Weights of a small GPT-style language model, trained from scratch on English Wikipedia: 5 heads of 64 (1 for keys and values).
Each number is 128 + 24 x the weight over its row's rms, rounded and kept within 0 to 255. Layers, rows and columns count from 0. Numbers have three digits each. The size before them is the row's rms in percent of the matrix's.

# down: layer 5 MLP down (transposed), 768x224, rms 0.275, rows 252-364, columns 56-111
# up: layer 5 MLP up, 768x224, rms 0.13, rows 253-364, columns 56-111
down252 133:146113105121139112163088097141093127158137130135098150120134166108115134128103118129124099131176072133150111132143162112138104114135128137126158139128133148078080136161
up253 104:148114150138153138140161125120142127132125133145136128129126124150118101146092100104121135161104144132107109145183135108145121072122169119142092136103140129107141128110
down253 103:134174138103112132117133132132120137110190159110090083122115112124145071149108122160079071129171130137111125134101121115164145148129101123103101099075155114127127129129
up254 090:138097114159126110127166107148135155111122125163163092117110125141142129127136093127154123138128180135128120059153112156169124111139131121124118116138123160099127147153
down254 083:106028104092095158134119135130138108147128090137113182105108164109155152170150151156123125104159144141144100148101101079071094156129146097094101141113114099156160119099
up255 119:132122167147101153103119170128131115160118114093122149128120131160146105139130131168113120136121148112118133112142143146141141114094118179136154140089137140095133182124
down255 126:133120114142104134117150142122131088153108120120139100126095122196155161141186126103087134122148136108134123139127098128136101179118113123109155152123149113120165126146
up256 102:130162153141151141079110115116110147133147087147182127114118121151142127110093155133101142179155130103162096143139167161139159127103124134116140123119119097131123100106
down256 119:123136128095100129119117164133113096113150120128107125157157118090104145133158133125131114139108149116113137097118107167146121108118142084177169175154125056136161093114
up257 093:098093195182131121133118141111140131093158158117183121078149140163128130111159104123099145134122172075106092117137122117174154110151178121113130127076094175114115116117
down257 097:105193128143121131138143150146150162104141059105162104158100136161132119092120131121121078090107121145115129133137153107134114114106112103155144144132134096114169121131
up258 098:153153143106077126145139096145101141137125141161134114103103094097116143112129116100155128115164127167159098122118085126143147109139120084134127150140094111133133137136
down258 086:118072140159091120143121112104139115168122127117125122125107059137123092127130151137108163065132137114137131112145119129118146125109107093137101099109131123156120114126
up259 079:118148097160129175114125138124112155148124155134129137108149127118122133122098112143115136110149129126140147114108116124119126119028145111146131118135119144085109113146
down259 087:151101110111154092156103143125146083114111098123116143115101133132086091119149157095119121139160150116133078126115104062152122116176117143104121133158123108131154152158
up260 094:142074114088159123148164124129154145129126126128131143135113114113154153102104124095121083136154133118141144154154112131117147133092176149092095155134124137129108120116
down260 093:160041163131147132128160147123104104097139129129124154128111109136156100154141126100142108085104115103125144127146172163167164126108173143183125141107121144074131129159
up261 105:134122158138135147120096147112114133134110182131144105107135104143145147181135129135170105139146107114125125127170118170118123153127114103167128165134178114092162155149
down261 106:138143119086144140112152110140127098130112136132078143140128149109134109118106144119109119132153092116113128113120118135115144087147192115161167151132191145138123110180
up262 101:170115105108105129146137147093187118088109126105137159135128134165078120101147107095128121163154135157147148156142146115153121164133116092152119096102142130122111112132
down262 101:142235119124102145174098141126175112138156164144152157132116141134110132077116166133125176097130108103117135117171122140131139114119097149136125102121124095114145167154
up263 117:144122121120149091120142173163081117133124136101099113124142113123075106126156135146130157168128140144160112099134127125114146147121148131171121129149137100119104111104
down263 122:153120105187138115124141136131112163127114152099153159111131092132117095137134097108152160150189118144151142149073114142161150135127142137091094066116162131111139107114
up264 107:147090125185158161118088112128095149126115129155162129140121112148159093112138165134109137129115089139148091173124083144122167095146110137140115083139083123142100137118
down264 105:143134133127153100109096131142154151108118156162121144127106118134139120133119177137102126117151140144131113185075108124105168118095144085150055141140118116106133124110
up265 095:130124135117154079136122139113169109114122106123124109103140109131162116134120122123142116120132160197113147138183150124143145133144133160142174143104145102087127125131
down265 090:130117153121112184107124126122134128133120134150104127126096122174130136130105172129152131130124147096139075167151140133105122126133142104103143138143125117130124143136
up266 095:133099146103124159149145111100147135140099151128146145121103133126112114125066129144124071131145114147088155155128108157152093149113120140118156139132107096110120127149
down266 090:112105165129174110113122095133101162148123155117164153114110164152121122180150134105121145156144146107160123118127121109113136117160131161147138128093149152143130143137
up267 094:126128137103149155143153112151135142143112153127075140125124203194090130129126130159111126139141128116158113111109126100112127130133134111094087123133146137141145125147
down267 126:132111115137124116138127164135132118124159147131156089115159092069170111132145141095162157106154157147069139151177117149105128121136117130140157124135090104130125139125
up268 124:128123099160131163132142127142143169120153152146165171118118114112067234115138129118132127132143099111115127146143089140143110124126154081091135097153143122170117173141
down268 122:114155138113095092162148093110146131156157129116146118111118117124125134150134145122172155117116113116113100105112125125165134122108069127069123079147137139168102200160
up269 106:145119115079160175143123139100168130129129114125168138115142122151102139144094184162117099150135149172123124072133094153143133132121153139113131111117116089140118119146
down269 107:103082139105124142124113104109129111103104086127154140090122148109139103113166094110125146108152141122095138095125125145131126145171155156145182150083140092115133076133
up270 096:146110163123133115151130120119141128100103144118132144105142177157111101130167107098121124126172077078127127139092114123134117180119137166102123116100098177125135115169
down270 108:139093186140142137162136131137138132142153150125097148161145186126138114158066097128088149129134122083114153106124134107127124169141113140133122111137108128101095114165
up271 110:122113140145108137158133101130108109102105160137132175148134164166127146096144121120114090114142067138148122145131108166166140147158153096142150137126132160133117120098
down271 106:144061131170160117112128160110111161115091108167120142159129117119155176143164118098134120108110140109123138128104124141162111122133167142162122112135137150118125111103
up272 109:109135148131116150141153123118087108117107117076138127122154180108081135146160136146134123113096130132163122087168148156133166156101113115065135113133155147128134137111
down272 112:145144125119109127122128124111117106129123148146119109109141165108123157149110091111113141176115109111117101137152106126097101169187121131079101146125155128149140141121
up273 105:144119099124116127094178144109138123174114134150171114111149163126092100109152158101110147074157106111153135117109108153129130139129131103170088107105119123121134151128
down273 109:137193161105086129156115137166144101153104145127114132134144134164130144116126154111081169102118153123127127086113115136132158147172153138157141115129126147128146144145
up274 103:119107168152147081061108115124159121151169138135140116119118156120104155158144099118125153106104147148104106070119141120126148127110095146138137152131130080178110130121
down274 104:093138116110109104123138136175123117148146120088144083131124117126139111097129124184097142125128139120126149128142156143119158173132126104103164134143154156181124154128
up275 099:106093134126131121123142112133143140118118119116139149159149089106102146134109134093105113157128173125186116154137142143170157152167104108167101134079134126140116107145
down275 096:139195108122110164112082126126121095156128139121140100161142142165085118103109165108133109146124108091153107115106156095146157138136150118112122121156151157133140133095
up276 093:124128099138142108144115136109165122156124152127117118089099136112089123114138174155173168138122149095109100145132055151150126113123123154124126076116098046130120110123
down276 087:124073134137119144119112128110110125120109106098145125130121117163108139104137105140142140099094106092152162106127135139109139145109146132143155126131158155142119093171
up277 092:156154137135155123150155133138148136111064063143161140146129135178112178131102095133136099146130079105144137145149117123125113107187152173141109113157097144154135143099
down277 089:147055099155118126128128117143115133107158152138104116135101101152122079093148149152147124097114127141121101153095134134111143102110094120102156116104127165092132119174
up278 100:145114108132163081190151123138134148153149148141100117135162125121137119155168113111099097113141131146167114132096097103104123114127127105125112089122141090134132121103
down278 090:156083090102106139081071161117131104138124127173116131147119091126126146130129125131130071125112117139102131170114118112115127140137122101122130101110137137155125133136
up279 094:144124167143130133157147127088182132120068133127107148090137156183109128122151117135113170134116172103104103139146102156109139101126136137134153142110163148143112145102
down279 096:100120133127145144107092167131110112132168136110090114147124113136113131130143117142131120106120070128130155112105102124158105110119130119166178092121118131122090197139
up280 094:125122173101125126130134118125168139103100172162161137114118152155112148151101131104133119096132131144154118122121136094143122133076157091096127129126138155149125172122
down280 086:112116092073166141154123124105139116134163092086105154183110137107124113096118103156116178156100153159061180143122137179122117117106163115143119140135132131136100090092
up281 108:130139119121129125153105156061129132118118142112136130133127118127161137083144122180093120149121159133129129139137108129109175160128093159125124157131152148155160113115
down281 102:099090136110139155096144173108122123133120107120137133095133102131119143092115110147137146108111098102141164126150145142089135101110103135115113144124154183119169122096
up282 102:096120103126117111137120111117121130142137128142102117146123160119157142158172165127099122140142106177128115144132129094127133117121114116089157104128098145112076093121
down282 100:126180095099107139158136146122085159165153112109140165208130136121104101095114129147168102135124145175131106097160130130128109108184113131150141171108132126115144096133
up283 089:160129151178108159132122087167116134143161105087154117152135120132131127108145148142155186144179165118146131102154121152133149117105140112100152117148124151085117118130
down283 088:123138132114145133120156181146137111159145064109140111135119132164115129107141122167129103076100135142160127110150171064094105132128114077081073146120127124130112120108
up284 090:151090161085089099110121104127114096138096141109130120154121109124164178071138127158130137167136129124158111150102145120102149121085148150188117128150126106109126121150
down284 095:133168117129148092165139125130080148160108095158164150161104153073153139103138080133119149169148146124137098143108182140114156149172124110150108144137136166131151192142
up285 109:143136143165158141110193174170125103127110126089085174142154092145128125127118115107121134114141128160144126137137171154135126108155128120140101119133162185142091095110
down285 112:163160134116146120092077139129161144123132112119140151120167103126103139122095140180122119129128105148126107113124139123132115127128097163116124119173121108128084132136
up286 082:112159201095145119121119138067117126163102125104129154123176154137154126135116130117131137126129132114114118108101114126122109156155092133111117162133116093129147125132
down286 085:134076106145168137124115127157119145083159147175126095109090114150079127130152158122099054134110097102119128141148144123131162103152152110170122139139138143155083134071
up287 093:130106103149142107133132140122126143106104105139173142124132128083114137172132115125173130127114158145129151140108085116125115111142163121119130110133147121095146163080
down287 092:130137105170125116109079116159122111158128161139118144178129131156082139101110153118165099139131138106121173127115167159133149139178120151100135134105119173135103127099
up288 084:102093127143126128138153151161137115121124120129093148118091147165139118131172128095117120076155099192158123097160112114158101160114133153142132140107091133091190124123
down288 087:135083104147112145146110093099153167147121146162148145125149094102115178138094128134123124163125136122121120142071116165112145108144147125095107120146160114148081118150
up289 097:124127129092131082150096119117093122138151137154149097139137172139140146142106139102127125170161145119138083098119079151098120121109162108146126139136089086154129121141
down289 094:122051166140139107101100138134097127117129137111109087135122162121139155124163084162145102088121123113108115125143111126129131132113114121115122128106105174119127132157
up290 098:104121148114153148106093126123092132127132148130164148129125166169106161095154113102136153110148126131114116159173131144172134118117116139101164115147102079123127096147
down290 097:131138165142140082127092139119112175146144160120124116146149127143139193142127104107111080131123154119105139090112117125103149155080105158126113115147136127071142108112
up291 103:066111119149151152124120136151152140139130098130134091118092124144107110080108113113123161107165107144145088136130116129130077113085104131105097073118134117147161160080
down291 103:144136144096114143128092137122108095079155116115161116137154134086114123163153119139115151072123102176112150123193158085144125131110200106128133134138113151112082121139
up292 095:122154133101146174098107176125116137149143140129124101162158093160077167153121114145127119161144108147115140116097127118108091122164132136154148142100114151131037157147
down292 087:100090115107134137149107098125137122082092175098124126118146128094145122090125156140154159133133177098130119099161183129157101112098142099083111172123131096190133123141
up293 101:118083102176134151076146126113114169153099133110165140129135131152112142121139137134151125132109101092115101149150130117153117080142139115162125104134112129137142133088
down293 105:162119102131140132107142113139107070164100128157120152124103136128113140125098137132144096140151112107113125145112160117155138107145137096154132182111149162172084136142
up294 086:107087161151093145116111096114149125209148127142116131068103156109102119108107143100124094142139101098136172129121098146122143155161122115149117112067122114133100124145
down294 088:110114138106119109100114129116093102090122154119113155171179099153083091154175129160142099118131115125112119122139099101136154112106100127181166144165140100124084092170
up295 091:126126093147119127097099130102065096146116150134150143132141146109129171137114122114150150153111075163150147145143115139129118151185125134145135158072150153139150107103
down295 082:117115151112171057083117136110108123124122105138122069099122110126140109174136114090129105121132106162145133120107103121107144083122112150166140120150170135128091122140
up296 116:084135141126145110142130125140126147120137132157137090106114180163158105164088118130138148131139135151092150114123173114156125113134133100121143130134102126108154127118
down296 128:118151110117142110114140129099148152132165129128130135114140172156211109136085163105096131124161107111113136118097114143130135132096089106076134138120147129107144183085
up297 111:085138151152155110159165119093166071083118113102115122100098140076117134144144132163141140149153151112158125143125138141111148135119111126092150169163167126146118123113
down297 112:083180135145120126181134084083146094130121106095117114061134131107132146155108152183128116167160158091134145149123098150146125134166114164065161129130148140120115133107
up298 109:108100118155153105135109148069147161102175094113109158117146178100127146084112131142148127162131180114116110138130085116126155125140119146126109146113107129159150126129
down298 112:073108148097102105150087167167093161192131096120124146104145169126142103109131133080163141179125107109116177135122104116101120094145175125151114120158094144139170116131
up299 097:088141143106128137124144083137094149127130123114133112173127154115149152129149138143113091156136122149127145114120115146103133085116135108135122084131091136130116125128
down299 088:154105141107128165114119117097154112120119109112121112118114084147121164121141155098118163128109169165152174121140135093131116125132089114086133113152148121128125102137
up300 112:130122141174129085153117125128131108110097112117130133097150148127119096153121122151088140143158113111146114112125131137178122088138109131161112117149165152128158135102
down300 122:138117122145142115133126086140139126126095178073170102163131165105078143119121150144136152140129111102138115101106117170153107117167083144127050121106119145143148136153
up301 094:102098139113151101127106093113116146108139112112148089154127132111155130152138099135094140149134163131171143127157155082169146104119152089145122089140145141142127146126
down301 096:178135106166120171135113138125141162131132151143124115064174165132120132103147098118112110179129116114119189124111136111073127110142157132114161099136163096103118114117
up302 107:138103116149132158088144105169111187149173172135124141118149113112122136113119144121105134130159164110131120154113100148127126128141096099113132075154111064088100134120
down302 103:082178117109099140130108112114129147154120124110135146102137120113131115134137116103161148109111169169151149131118070131125102114100108094152112120184109100140149126104
up303 107:124170157147127086123154098114157156140139084102169113136116126155142099143114176136141113141121128120140110144136155123150139128108133146138138096142121125136159135119
down303 110:114151111136112102143127141092149107151105098150087121104092109175134156113160168172160110118122163121139094161140131121124117115128159119201133109156130143123117120121
up304 111:110119158132126119135133120093170120143115150154189143092118190088124148198118149137130121141126148099123128135120135119169120115094122102150123110179120143134153131123
down304 110:152130147160126127119107096122163091186129189107107103109114147109136112128117146124150102137102144107118154097122150121140107114126100099197170135101139155145095142169
up305 103:096126155156138128126128129128132120105135085087143118111118153161152066148081167149115129120144130159137170142143120142125102188151116121119106163102115132120133129138
down305 096:127174124121104143175112151153110140133160144116157145104126123134100156142103138122126121146135139188086123137094131103118112079170137136118129150128155107113147110114
up306 084:129128162135109134118116104093089141120131167114132164126134144126123079120113127175119146090098133107143129168155154147119127141108103123144121133110161141145158175112
down306 090:137135106111128102142138133150114095136118102110132096121112112121161119149096132106114147107160159138127119115101157110124141123155164146129125091157143118178139141133
up307 099:110114094187157110153143147093096145119103109102119148100132138111146140146159140135105121095138141145123143116125093139143141120153112143113105089137133098142128137122
down307 095:172129074125115142150095092095131110098120124083178155141159155108089154129153143116153138116169112138148154139146094117115129138158127106102117165149087127148169098134
up308 100:132150142121117159110144128067134103166124149111146098117137137128134129147136141066109108137083166166076167124120123142141174129101139113138088145125090128123124129134
down308 106:126154126174143097143109128115145081123135115166153171109171131178118095143085118111106099146166112113116105121111117116100115118119141112142070148161151154085123145148
up309 124:148111141162102085092180134085151153138178121125149127139135095125139133095116119134127086128105117113101110120113115157125147156162111093120127168123090145139155125155
down309 128:162155127158090094163116139106111163118136103102144129131116124117185115157109110150133105107092096150119115125118113123109132078151073123095112179164103108123157131131
up310 086:143144160115154155149114128095096152122096181121132128131108123117104117152116105099175117166108170150130105105118107133112115113119086169089159123124087139152158135145
down310 091:112119115105132155139119124132132122101121101091146096115119102116139084106158133122099133148145143133100127146093114159145139134116170103145108124155177144123151076094
up311 101:162128079122141157099133095143118092115102132105129132120148141086154144148128105148151148156109119125131126100159084133119139154130127132120147163144135133129119148129
down311 100:128059138131113151109171119104121137121098097117132119121113126095139132160171110104167110129144083096101110113130173151134130129145099162111120165160130138122110113116
up312 089:136101126126130167141116158143143145094107162085140091081139134105070104051137127109098127135138135122127133140107101111121112085121093116168105164136135112128159119170
down312 090:141101142104122111096128163114112123140144129107108113082108092117145105096135118147120155130114135163139153126161093168123149125140141138097106172169085122117118132152
up313 106:117157179112133154119126135121146110164135148104125091164118099115110138098135114129158123134149090201141083162187160118134141163106156120130101178128149112136131138170
down313 107:142121155154110125150129116134136140134094135181119120184139120152148108147131109134123139104109103094142077130162135156091134134116082128051165121124141121134164082165
up314 109:124113111118144108148150134132161105106114174135145145151105172096128121165126162117132125089159152134137146125097140127126149124124110110127141140142107119144139161118
down314 103:133193144104152130112120156140121124126166157161153093186093106121149102130101099145133121140127124120149142145106121158179131118112115131150125198104131097091102104141
up315 087:178117130076157140126111172127121146155135111140145112101117119089124167116062125155120131099157170165174131100150115135132153113137151117158172105136142107149093175124
down315 081:083073157144104132113131093122134073131163135108113139144147095183101119106199107125119106164098108144107126152153118143117123107101133119121128105152119160099137112126
up316 087:170093124127126148161107115159143116146191095127123091136152162134129111108111146125112130197150086119123143172156153124103140152140091140122174138112163132116120114120
down316 092:140128148112125082115142170124133165130073125139099144155127079132130135122124122112146136092148155131076126117143130129117167121156149107143069108116090124141105140137
up317 101:120108135162146163106179132144063115122150124113119163130130147150153181128135127106125143143160129173149127143175144086123130147107119130139138151134139134150112134104
down317 105:097176133170146156163093098151121168148142144150129142158089116138118148100106139079107136166113111150122090135095111155084099112132136134125103125139104106168148129152
up318 108:139146137142130092149105118171087130089111114117144147119119162092116156144107143158151119138155103128117147149101119134136146150133090113138106184134116147127127120113
down318 104:160173135113137125125120157115146136133112103156107154152105113127120139113119134154128144120138092139125115113108125101095116104106140077124136133122136101133122137107
up319 101:138091095107132105144149116069134098133131121058119137155163174140123127141111154123096089157161148118108109128128147098108112129152114154098127167101109097171094125150
down319 104:107042167105174138138139125115101138107074121160165131134091118137124147106171147133107166136137132111104133119109141138124131139176158101130088123149111102127128113144
up320 097:112123150124164170144115098109133135121097137128156085092139196131095166138127133079125127143115145130142120092142151113162163130138161098100137162135124079155129164144
down320 101:153151116144110096127154121129140101126143134127128118134134144123164136114166112137162117159134127166141121141110109092140165136124090099163140156142157175151128154131
up321 095:110109197162103146135167146165132141104132166134178122113127196185133114149168156107158160157145132149104143109105136141144133114123120126105100095115123170114156100115
down321 102:120167110128130113120172139086138080085150139112117139160100112148104130162136175107137117142095082111131146152177118101146153109066123138159142102144117138114111096091
up322 105:145111116133128138128146127161120155097158169132106144076144138147141101138142111152086120158152119135135128152110111104154139151144127133087149081084143170133128152105
down322 112:140108136106120069141119111099098137164106143126161133112126080129108122150108062165168140128152132086106152124093125102125133096118103157109145100088113184096118142163
up323 098:136102103132162134103142099141128133140144138154122093149128124113115132129116100116112130167154129095150087134131124143141134122128117109141108142137100125107067105111
down323 085:082063139106150099117101187118156100081114102152116156091146094101146084136142178114132082134092150161086106068151143137097150096089141142134124165101120147114107117142
up324 090:099107126127142184092170116188103122116158122144186126137126137124125117145120087082134080144108140137124156134121116131122119145098143139158133095091108089123098122160
down324 091:138076125120069117145104127125109155140103136158112105142157086118160158116104123108114175127109133089160145082136128112147128105166127123159142164154148096114109147154
up325 087:099095130092154178150112112122118116104128135143128152126127135171125139151145130120155113141103168148160145087148157103151130101101125177114146142113129118085123118122
down325 092:126122137115131132105116124128103140149114154102127104116101141124180095134119101117129120096140068109135131131163159153108140140128143125146170146118147121142157131113
up326 104:146102149145121122165122135121130137115128112101135133100136132162151143146125090176121138140122140107137175135106132160117151134153105138136088130105130155135085133123
down326 103:141166150125099080122103169144133136131166117149139124149116127115129111194070111130095068111132098122124146155108143145142165136139143144151127126103147127138105176116
up327 108:127124130141121088140125170109142138185119111104167098109092097092116156110160090127097107133134130109165138096143143132101186162114100082093127106165148129112146140141
down327 102:158157163137135118133132200118152124140124116108137103150079119091129154133162148112078118125113145103136166108154143130139177139137129094131135141172158090137145119096
up328 099:123128104119130118122081118088149145078136141112123139126139144152105121113115130113125126114166158108084146158140110139144147118133172134115139154173124165124131146120
down328 097:135135141127141131143145134144123119150127138106147106127142170157109161149140093111127119145132132129137171134122114111079095149137126143146165113144173121093139154130
up329 103:116098173175156138153147100092129170122151156103139120099123130128126131123117130091156100122151173135106106155093146109144121089136155142104095099115104126146104102085
down329 103:140101062151117140083093121166170106153118088149150100141148091110129156133128122126150141141085127136123152136109075101120149127165154112142126142124085117099102156099
up330 104:124094135062098110178141131119106090112187138088119142130141142103127156098089159155118133120115120109097132100132093179143111171116126115151136123126122103157112150131
down330 102:159086129124160130137141117135116148130123102088144142111125142111134098144176117138128166154137152120110099135112124137130106136149152131153160095080093149094146088161
up331 111:132094095129153107142139116156113135111137150131147139113114121105141127119123098087095154129150116130109095168162108133166098135159109114125080172131125119151136142153
down331 108:173122125139140157121125147126149128128125131124101117160108109145159131117119111091124169103099064104168159141133150125133153097094108096141114144122097148110122123134
up332 092:136144125105168134099113091136133125123102149136136118127129156112074145112096132140086077131143163152131134118133125118104141107114146158132151098124097106109092095126
down332 089:140103112076065136165147155126106130086094159071093147140135133133149126109095150116169111150114116168091092166165170166137094124116126107091112149104119158161146118131
up333 099:087136093133111106122123148148132143124091153123163105130155121163118116093102117162127138111137138083133134159104146142168097102157105130092120086153105149138153107126
down333 105:142150124127111098133154096114132151168100089105141121102134148172137118077083106097165165107141139117125128127141185125144139090091115088120136149133125121125163115082
up334 111:136153148123172125128149093104162129088155119156131095093107139126142125140127108114150142089109124151132117110127110159107146100130162140137142092159148138106110127133
down334 107:161140117154118113141188061132115081123144126092131151101132144094106109133066137187116155127131116085118129132104077136112106131196105139113164102094152096130113082096
up335 114:174118117151140139146135088140132146099119128155137110076132106139138116152121163104148066124165146144139083123152133119126141127161079163137152150129112090103090118122
down335 126:154089117145145150130108116143140103192166099150138143173129117133095138131127148123131095138160136150132116165128147092129110147113103150138134113146136127151130145126
up336 120:151163112159119127148122113199150120124109109103144132091111126130079112133169122157094152136097118140173101132095048154123096147144141064142169133157129082155117144094
down336 138:152120091104119127110151130170159100138151109125135104107084128119109168133155106086133140108111155135138107088108141106136138109127147122113152166115077134174129134132
up337 098:106113171102159181132113115097163115154128183131179175126147177161129135107158127186117133116142110113134164150110129116141131120138149134136134125111153155115148127172
down337 113:119198146140133158108134124144095125138119160134107124114100159161114132130119103116145143135112119100152125128146106102123154110118175178133103096144120130079114138181
up338 115:097103111107125141123140109142149178135114171155142151077106154129060144084139120150125151148180118122121113090137093153125109134098173089132125155131072105131120128133
down338 127:133109116119126138092108111083130122102064148173124143080107171140078090089126109096138170114163146128127089102149118109151120140115122145159112119141136161148136109149
up339 098:115137144124149149152137110157156111136134087152162110119127147124117089104144155099150123102132140135095164147132145128140153131112120099126166146119105106125124076117
down339 099:131107134128144106137144098106149104119139119139151111117177143150108183126155154144105145170168157083135142160127154095153121093160094118126133074109138103127095158142
up340 077:143108115150151153151098100082117114107093115081153177119125144152140135111116143110136117114103137152105157124111123130174142053149103112146114140149113151144140088148
down340 088:125132105137121116089170114144138172153137135177167111136108140091121120158162130159127129087118131116154124130175109097139136186127107137080148124114147109132108159124
up341 082:120132101088113125081194149124141165118160134101103122091111150123126117138114112139133129155126180159123146131112123145121156109150122103108124139124109204104140101145
down341 086:146060140170132154116075116155117072121106119141099146142139174144155160129121103149124142127129111131141148121108138099145128141109126148133128133175144127115119136069
up342 102:126098167114155161109137157119158130153159149129129093076116153119146171116149105113145135131151081082103101114152153132136112135139130117151109134141147101126181122118
down342 105:141070151090122128121165157117196127128146099120158102108168132124143151130138152104123117141145154147165159130118145152146125148122108108165105152074164091123145128122
up343 093:162124095090158099152159141146145135138094152158120090132146101106116099163117131189165115169168127138081100151148117136124143103164154146165122114153114071122118125157
down343 097:108112070141157115124178139110121158152098149125113098146100116088150138110104152120136122149125137124099125122101137140119125143135142186122115131085180168172119109146
up344 095:123106094147144109124128077157155147131098120125133107114150114162116099136178106101119179136109174134120131138136128114165195170089132120171151144128151160124135139097
down344 084:132097117130092126117122121137150174127129160108135156129136124112156119084078178108164140082105164143136152161159121130137141125126121157120090149115084135085108147107
up345 099:135120145150113139113136130112110131113081151136104122114144075144143117130134095138104096174087136103144137123153109161126130108088139161155123103144125142119100148083
down345 093:112054171103134108124108133119135159122130080132137131110115169112128136127091169129103120125089129153089131136116138126146116143143136115167140142088109100126151149116
up346 101:154149087139123179108131145126129103133127089148108109122101137113126123116111108081174150115122129168115125140144128152167107104127131145122088115149144163079084105142
down346 103:107130112118165127155136151111118135157122121116108109128123121130094147152151147136130089114146138111147150109123106139163119142133169116117125115151100132117103100162
up347 096:121105138154109158125118089134124162108127122136157130123121165127129111140168054153129104186063152144168148127159130108110122078133093149097124149129140125143177105124
down347 095:145121117111109125208113149142136126165151113118139150157107144075134119123134130147137164130101101136121132132136105094132127147116117134133103116118128102160130122155
up348 090:156130126129131076153154128156081116119100114099167082104149102103124115121110148121116111115134138126152134154153106145113129112154095121178107099152108126102132101137
down348 104:109096137130150137098084118155126130156159139156124137189109120162098110156124110143152126144125111105131148114057147099128139096125148101092128139056113135098124158122
up349 091:201110156138114174144141127149109149119119102133161133159127126137121121099111136169123120129157111109144169123173097112117109155112161092085135123106103093128147122141
down349 089:076096123116116086109110162136120113115166169088137138109175119095081138145153106102126106138160173146145127151098102143167153148148116155154108148129137154109084157094
up350 107:105136168136108138129133094158140123153121124140083145129144129145132140116127120089115123140122114104124118123121135177140140114122122133144088124157081154118150117114
down350 109:160164098111144099106140144107167131145106076129095133163133130083122108149118119111131091147166113124093103134140104140125123125096144143116119120103098152114138115132
up351 106:129147147161105117157201160110160096141142159113130144135189162132126151078116123097118109135156086155138150125141080136151165133109142132137138120109164150153137112144
down351 100:150065119117103114143101121144123093143150086124150159189141134114141145139110159135120136141161154116104135190126127148112100130121140182122088110105126135167129131111
up352 098:139112137148159100140131138087112124134129134131125111117105142152104133102110150143117144136151167087133153102139108085096102117118118080118144091078128097119094110121
down352 106:142095150135160152115103147121124153133074124139141122133101100133087134152137120125095121120129140120131094113105104112119108125177094143108128116155159110154123129146
up353 098:110138126157118142108122103184113111161139130122179105117122163107132140166146116067120128102183094144121142113124161102159138087124167145175131133147089125145128126134
down353 096:183133131121155106151129112172137121130141097156084096146094149103140164126101157132155168088100066118116154171160130081173107117108128172145128168157107128121166140152
up354 103:150129131118120142116114115159111120165177140138123123092132144188137094149140112163120123186102116082138157110131096092126152144122134146118168142108129152098101119108
down354 093:152126156131103132132102108097117103127146114182090109147136187163133121142085102173141139124122102098143146143153116116124125173113102109128121167169141145117114125144
up355 096:122144153114137114116110138136169121134127129096164146108108159140085142127167145192105127143183122133134141055122103137115154150109129100137128145137110094112115151086
down355 104:135170153119155130153111142120136133116095124083110160096077150151122121126102094137154057121096115151135126097152145115131179166129138124159095173146106154132129087153
up356 100:095147122147114116106126157104120147110152109109124147135155115131097137145079109114124153117155101186129120116104150130134093134081162133129108150105128152153188119111
down356 105:135176088147137134153143113167094123142122175149114138150074111158081138145079160165128186133135136148149130126141133090108123119128171141107101132123123126090120113146
up357 102:148158128096116092163158115125157108102138128165104130113124179131120079104134116161156073122165109106097173110147109130146162155132125117168172140120141146114134128117
down357 097:129152160114100127088147163141140124139097093120113160139158124137130139128147099182145144109097139164127149121139142084113089081133130097138127107113090157185142143113
up358 086:139161120112125164122137106118109124136114117104111159123166113141137122071094094123111102133143125100095115159106154136161124143157089138110131092153160106134170135131
down358 088:131071143108158153159129171145134129116085100091181129150133106147167127126110163116124166114136170165142180116127088130103121139115150151133109124151108171146106145106
up359 087:149149148129155145150120132172125110152150118115139163114118104163139098133115120147093135137139112153132119169115132111132176082151123129115101149145129104159157135156
down359 093:128198087135069148169143118089117143147111126138151111107119154122133135129114181139140191114154132105126132116162139137112105170130145148153146102102116129142137202086
up360 086:151208115121141124153129157142104114086135132160106109160128154140150110110192129160173163104109119154129120105114154121126141121114131157110166119095132131119133184101
down360 089:147068127134115146152098126145124130138150132106137141112087118114123079094098136106118159110122088113092121138131126150131084107111131160119117130133164129105115127147
up361 094:161102100108124092128136133199160138120066106099109100131128141126139158144137098106160125120134168101117158133139121096136123158098159099140145166098156190131123114155
down361 092:117090096151150148092112087091135107135140119124092137113114148117144128163097161112141121118145103136111145141133100133121120128111149156153126107133143088131122160108
up362 103:093137105138149131166201142114102106130137106102164111147114157133112112099116141156132148143148157121124102117135137134216140146160124115165124103114139098162135136142
down362 117:117159158162125151147134120130115128155153138090139118170109118110086144111119083118150093129103113135152124094130137077156113159161155165147122110108104113117104152116
up363 084:169100131086125100102126165140112171123159111147165102123093133109144075092123137154123127139129133175111126098119121125136112125114157108127147117163114131148088131125
down363 078:128044144156134169150145116120115102120124158152109145142148146119134143151133122116129158127108112117170102140137128119142122133157101151126132145099140132116128133149
up364 110:138129118144142145106151100199070150141086103099118132142127104103098087109110130142119144123121103115153167126118149155107136160110117115135116147113167134120133126129
down364 120:121138196131091131134146108138122132119148141096119129156124089065139128150157130103141153114101121109111134125148142127104107149119118105110075187136157180169100197120